Weights of a small GPT-style language model, trained from scratch on English Wikipedia: vocabulary 8192.
Each number is 500 + 40 x the weight over its row's rms, rounded and kept within 0 to 999. Layers, rows and columns count from 0. Numbers have three digits each. The size before them is the row's rms in percent of the matrix's.

# gate: layer 2 MLP gate, 832x320, rms 0.131, rows 646-659, columns 0-159
# up: layer 2 MLP up, 832x320, rms 0.133, rows 646-658, columns 0-159
# down: layer 2 MLP down (transposed), 832x320, rms 0.12, rows 646-658, columns 0-159
gate646 109:468489479514526490468519597520461432492503522504512484442565442501441475578524425514523516491502507509528564432481489495451498523514532491523429525494519439426544547459571470527481462436526464446490438490498589502492525514453453493404469560513463471547513529493475528502468477489510547474462433522495557454529561508519552505472494537534511484519463470597501515433497522508460512500471529508517474580521453509462425564497514467519516491581506524567520427538527518526482519522525569
up646 109:477546492565526473515457440544504534564549482477581486444483498516566551463503518463454476511524476494542489503506524447509510528531502462538460444478479436542545525503512554496447550568481587544505468520483495487544499486562522517551524539575501502491488523379532469492572543448572444600485500530515449530489518508532496466505535456550518516515455483462441513536471528507521532558496439458525566513522586466549529434520468491485425500455460467540473561475541509467526409517426551
down646 103:559494556548495497496503543549488500532549542499524521472519527498611492455529474508558546508485528429561523436522482512562514560510514507556490497481560501511495526467454410509499452546486432476476522482406512486476526523583424506447424469423489473539523524553523533535522451509508492412519534513446549490483466497514477535491526468421502469505565486490460519554469486477498488510474506486437556531506535482509454468513522488496587469495529484516470500548505449594499512520537560
gate647 092:565530550463540461522478463566480458499510548431487471608471528510528493504559486475461560515542542545545531546562493523557549573560533535502437534572490534527553552393582499486562530548447508459548497491391508531457500476555500559507503467465517524549518536513493527514500458533549505538487548506507487507500489527506502505527433487502398486502454451493475533440466497448466448543598609541537475526533541409571534432437473484522453466501484478488526472469433478541506508514499458
up647 094:470478466452473475431546517508477447509500558478552500467534518546475558488548574468479446544427594474500543450507507498464493451548539450472561562485482502573459462480501489527502570527460531494590510470524471551448450447501524520459411446482491515523530409477489481417523441457533518548524544546481489453469399462524490515530456485495503535457492503500439535426493474497540472474509538524531442521493538458534543478499495511525547487503477459526527586491480516554566454487553531
down647 101:510465455472532494519488565541475436474500517527479552447610526499456493526421507508551503476491526513494437502494518443484463431411479447517489486482446465475463490535474491535492560412502547540492487550508476486495562537513515526456555461490536490440503496474545487522519437545535489435483503475543489439463477477480534484529539499405509570506472571521522486531502475500507559467500521428551521579534475493505526463559501451517535531480466552486524519499510513498559561515462466
gate648 095:476567463515531525583489473470545442531595478507552479511528571541533489518547451510515519478511502424467476563437451386447459473436444511472475499481537523494471545445522577454497485503495439491501551522512532482471481508500535452475493433515480424504433439499578556538574532409562566467535454487526616504539465482474520498499479508504509468460511484518533553511567487514539485526503501484513534467492442576465507526521487467515472528498514550544435548479393524443502468533478506
up648 100:502544493443503531584497489513520493466571459491526481484484524458509501542575485516436486508513528473480510559469485586465500547468483516492473518493528578424466558554480460550516496528435551520514536490488473549483471465527541518463559448459445378452544536485472508482450443520503564490585509479518563582518392497502448494611496473482464515499473502435513483570525490479452452422445427498474488448522502513537493537581583560510483465462474482543497516529385566503559498517508508
down648 102:491535528457508525501504443509456508542508468437561545476458510471526546478454466511503517547611521463437478493515511450492504534569479496523458540531531458527410410532467507508501504487521551542451476586478486546509449454431445491434523476524422494499499514536504449502562475539472493505548589399554526639471551485509498471510493452560453434446433513510471479529538467557430497465505509506524513478536568465549532491520531501517439478534522450547539443464502426463505501455544513
gate649 096:482560432472562485510511488490581441443468499548571519446497471458469438516459513499504505481537522494498522538540499559492513528580465455431431535447497522478523491518441570500476479556546489482500478493490543502422553498512485506522514500510552547463489426587519515518524474567357550513566518538573458497444515514528494475562454514520490446549489498530525452491543446508517523448494487516501491538499407516543492511554444585462549544519482516497538528482458447491464478429459499
up649 098:581475576530452515514506451517492506526506417448514505532496549492438541504590518485485510504485467464524503507467493481555431448431548492507502483499534486441491605514507535475519458533560597526470515448530496518487506466472480497514459548498498515527483532505432476483469493391507501532480440567490450488571457522455448540493475453561570583511566466445425535487466429534403501536529517513566506477530556464379487459447508463501500460479566444488479495551526532500516471536527457
down649 099:521522549598522518482471473506490473486509462462453463462461462452427518486582512538463501456500598488526460467482479547541506459444508533512556427449548506521520526514526519496525416568477461581459484528490545463463521501434488553416441509460488511501517525484436489507504485557507486482529449556422477516462515484545552452436473487526497567463524408460548553569559539525500484532479510523508508516510533480495511503547496360498484519540582553490481457478489491491427449548553437
gate650 090:465514500571525514477515500517452536419514467511500467434519519415460508498464485583522569489458542532485430496495478539483565543499538492427580509579490494505498481445583477531413513465467447453543498489511534458495517497464487421505512492542451450480505452552481497424525492482440513547455444454543491462484545485603464522424429483551516475396521447482544517541465503532504446519448629524423489549470459453503530533525487488490512504522547517454465412479458449465512451498467542
up650 095:450534482547568505517504452489513517493464442535483575457507475447505485490473536582548560468441504518501490504499489522554599474559495519426476540530509444426523490475545483549499513574519438498523578525450513478490495462494509516427446439511443461497557441533479500500520534467413494494472488503550494429524564437586478530442435495582461487439488459499590520589425485439477501472461541514475470436505495511401501577497513540540502462532531493404495493500512434466475522539473543
down650 100:470515488527489539532404519522466481460492487463450554550448511564586464516547496527488539443505532435535392507464517487543524460521502476495496570579523553483465526516435534510499529475457501440467510464520490510529494520503490569533459495497573531490496489527562528505548456471535443445519406543523522531530516529485451481505534543417498439587502508473465484518551421501462505529511418516527479477503489468481497583515528605573555512482539493502503491494468512480487494549503567
gate651 104:505553512486534506509503513524535533500515504454418511461495423495542424453500513556440531468474453492496478532554504452414490529537585472486490491569532467471517523540487485579446463430508548514515473467447402558552577440473487469459557494511518436493489497447489510405581574478520508429558467443416519398478469513508500470431489466529514560485504468458488497495489591467495491480549491428462565451423483503523523527539468462514435485458500520498503557530511491462527482478478526
up651 110:515511496483464535555546482512495525505542505464500529502494431520503429604404498540467500470443507480473584580547526524542470473502488383455497502527515528517485500510530500553498440485460474501461584379447455585458508519541494515526499511519438510497491530447461419539484447480482473502520470479502511451440461530463477485430396544466532496575542460507467506535442485553530489569527469519480558489505516520490463550551588506518452442466517525564444484448532527534468514560529523
down651 098:458528464487490507520474573547420495482489517472491509466520478514617537449570506500519560483560436523518469480512480494502525569523506568462462424525537493516539521513477487466456442507472487463475513501501457483521548440481571500470545541433484521483572478454497594473481491493545447461506572534498578420488540536467478451594487485520496535536454541535538524534504531510428544540537488462566534532458466519498488502521493522479473536528505582506590525540452463513551514581601546
gate652 098:485497512495486531428543524528439535592536490464500480544469496491538505447523489475448484517475517502458470494551468491526484526409581451413483465466540483583451523524521459507492430422485463496498526550442538465523519528481495496455482499456470505524517499476489451509505451548546452478458561511528495498494354523464534552459527416516520456440483489494439496523440523509482509546484492430444543525515503520531499520485458531514571468563487533543473454494493433436501449503536424
up652 099:478501524516423552534514481522443564474521448548521518459441529516558440547539492448437504530445461495534485508459545478506568514401532513485432508511453567532529454541482457490499477478504480493462589491447561564461503446529473567467557508438430464481483476520458553556463410512513525486498482556499509562534558508546463510526419499455486530475517566464484478566518491501443517453478549462519407498497500470483435546536450469473491453551508483524520483523530478450534560462549531
down652 100:523517550432533478511463477454481574504575528512491480531513481545459451473504483461463549470453466490499515451439530448446495442509476484494479470556471472514519473465548486511491522441460448488523453484502474425496460493497452524491508548444546550491440601434509591482467494501512512536478469558489477557494521538597533484475496459553455517496490480548516480546523481561556529499445472540485550490522492529478471488480578531458525582565457489467505526581522497503423544542552537
gate653 098:528497498584574472532410483445484571431539482432501443487489501427492442472415450476506471508483449460508526497485513454473481542542582576579501549429404567454492511512525510530531435455440492445470449457479529502473540514538524429413458486515458506503513530446479476453498567494479481461505526495458504451526533566504502443471629496527431468539496534492471508495527464500531507530547575459456495496425492483499438540518561501489487501452471492416504560443471519470552497512500526
up653 095:491505522552533415522457488451487519445539507472452479547548545487497426443413522487502505521537522442492495510540437518437558522541537557488517440460481593554476480445441510541478486472455435436489423507464560495502529526503443502447525513490439537475530503505448522517517518493412518489518542443412516483553515495521577517487481508467500461551400499506464542504513547507596499503535525474446539452469537498486598540517464562443480490491513495469461486453445449522560473446475450
down653 099:488497530577532426448433512432471488487507468521487505545478502436537493449447446534581473501589498512523472505547475514497477530506507524507453547448526566477452480468491527507449505491450453468473545534524510463439585481579496456523498486578521576484492494516528472456502481490492549538474534473498516416495540454528467497502511451437476471525524526455463483455505470543491509513615491400487481545494483421533500585525469549485521519472543490400514539548527538421499458437410544
gate654 100:520562540480498474523546561438481455502535502505473569493507483464438440565514547477483514460476550554526439497418519512457495466463564568560479518415494453482506486535505475503472528367496494502449548544449521513529500469507482465430504450544540445497516479491525536525528556491520511431481521482490491572549478400474526478538507497460530535463511520497473520489502527489536494516494428513459373511480526495601443483529461573441575558503482499487458567529545557442488536478544543
up654 101:477535470565438508473546551474530484548458516563509444443476490488489520491514460462440507546414453558522448567496572497473535513488492504523500494469453485506480558509532488500487478501402501510431432555483446497513474466511516489475520513544612463524494454535448472545482544540526438523530443432524456529449489448515445444461467485504523453484518478532515474526523504466485504493495444536439504468492403519536481419567524505507491491491520522423528548476457561508490474475450540
down654 099:428512494543516532529432495517523481521473494531475468488488503465538544465521533525501485539477441476472484513520468565481492526578499524534512487507512497445471478506613579551539523449582498469484531444545520459566521526504501442497547466482493474558532535496484539519458490398375488491576494496544478527511585426499447440528500450426486527531434544437462550503510478442549456499489499494490578435545448503512459480552481438487451476603455527496547502433483564453449499479585427
gate655 103:457459479552489477523499424548483486506475532488421482568468497498501478462540463512544458469557473498425451510531489453429446479576486488463516440554521474537506478546512511496560547472509411563516453500502556526439524495568506539542513505490504482470502510551493504461488501565489495484427507413541522448544542505467509459553531469549476472483477562548509500555490487536482512501530553522544535520528491465484418483492518483578471532486495511513506558456497441552434518450458462
up655 099:470429505509510436441457486498536506531504468458499528385498571511460532451489461483484560496510422518558520542465469515466400489588464480624521555515516516482458459489482508491471510487500579475441472511518479443462496431444452494446457567521471467527425465510524479521537583501554526546515492524561525549595515497516441506415501542474560458512531492489493523442572485490566528546424439493557471534460535546571515526479438482500503494515416423477551475509488534519487532545435480
down655 097:521574429561437513528555502493402485486596555508488451526502523461523480466533462502516472436469445493421567528479470462408554484470584529503466491547495484490464589492476456451490540502466504547518496520469514538551482479547489502585491530444509512479556526472521505518537525511514499479417492404450455475502539518491584418511439582612519514485479518469468525544519520526496599475543547469482521514520549492396524473542515519548502430493478566525519567514522507602478508485573518
gate656 101:450500491475543576502516493554512506468516505458447429481486508496510473497509496474435526469467525581464452524476493545551585547504471469492495462518548462540477456478495493427470514581468492506473489544551412489461531508490504546505497508538500435500486541533534404471495476538484509552464509474504479528595445514507487490549505448495470528510501506497505481562516494534568495429465554546424501513512502590450570492493459483501490491521392477468540494501515474484460586455492477
up656 098:395453526516563579514536464518531490462504521456483490450580512510506422466499477491461576547499518519505456521462435534528483570452475481499514514543505450494486448465513530425535513543473507484475518465514422478513515475483466599493443498557475447536498529520506434448467555485493546534444524514577439511514515439489529547494476476481520530511472517491434497491495479485513457504493476485459471564508504480444506545481531484509520562481468467466458443496480453455531537496517485
down656 090:552483507532510518527512495518547489429575513530476506446490431489441544506470452492454497480503464573559470530517515551528505583493492502457458509549479388476589490494563461617499496436565531507545450478519484519476439563469503465515468580468425548532581478450541489512545505539560368496518522524526526521414536533512565479499535523486568521464494523505528408451538514504440535478573525463509506480481502568502501541432484497476451517553483511486492463466469536465464428455413449
gate657 093:497483494474509539487495630535538454429478413481493497489444513493445507540414472476503457559496538541510498474555507588574435465417549522590476502474480512513515507478482388560508473517529484541446518485526481498494479483450482512464514439578529573456476608478504480485491462465459541522576447546456485533542545553462473463435526579571473518518530464538505520549526508519565535428547463491489490393487435507519571554484403473493491495493526538513529581494445510396500517501388483
up657 097:558533457472459507541485523563530496479525402523524458577481541498480459484485516481468432485499484523482482409472461460507514521522513531557508498494522546545500500530499493541521553352490529529518431462485461508591480471572562498495473539492504528473515425517465561516568484466485435413446585409566525474481541477476510497483535530487486515576496520487471462454451531511536490481501441468504539465518475509548444510506491509407528500480525471462596502463515540493417498496481550
down657 092:463498462608479531490482542524462487530440470589515530517548489500436490492461471455561545489500506497492456538532571603494517449464460506510470499475483541484597486380535442497464520515495513489516530452616455521479538461488449461524566501604519547517423539495539534455436451549458611484505544546437498400524535502483470483494535486528499529471449477515535509476528511538525449506483544524555443429492500520516439532501457505507502492486492508486492502469486525446521468487469456
gate658 105:528475605532516468498489470560525485418502474445541481469537518560526480457484522577496561567485468465542523447490451510496478568483471500446474505542485506504507484467472491467566463489565606527451484532555462551574517466403545486426543446498495458462469529562426488496505486515490473502501499443581570497494550473560537483489480493554498497484495522499495537469486512534560482544437492460435474490519477473495476434461492447465517442556464563520493494519545465511438451545446496
up658 099:576511525527485535559524531524569574451538519478443531546567498526546419537537514576458480535546493530563483453499471519502480485541461485462571527509522524571530517489490496489432502568548568543540596529467445470517489510534516482515530474477590518563435491494524507569563461578508564475480447532493558514551422491499500474475540476509455551560539497559403486473489466535513571533558446532462515491434471482471554411446541462500503480555402455467546474539492520540548502511509496
down658 098:539487419539531537505529463542537539445491533494621456480481524510483520468496580530508517574511439478489460471525479507466505454442521452484490555455520487472416500521531550462504551439486502534434501450491427546476489497455501457437497457504461523508493518551460488518470487501497509531431520478486551479511475438540487494519440442640468531448484486519499556501489537523520454557465643458492518502554611525471430490559508545531480486543479485538481546499497435544491469500463600
gate659 110:470468492523529546560508527515518513535540496508422525482532460402480516541499487533494596530511458535508552493515479469570502475505560566406529477534463437541524440478467488449514488517589542546561473521418520502594512459514533575497481441500538474494485476541539520435553509541488501535444465470445543501457523460537490560481468431477534511528582434515522452486491507496466474493484516536516468477426402492459483451532508479494488540474488526461537538542516436514473579518504496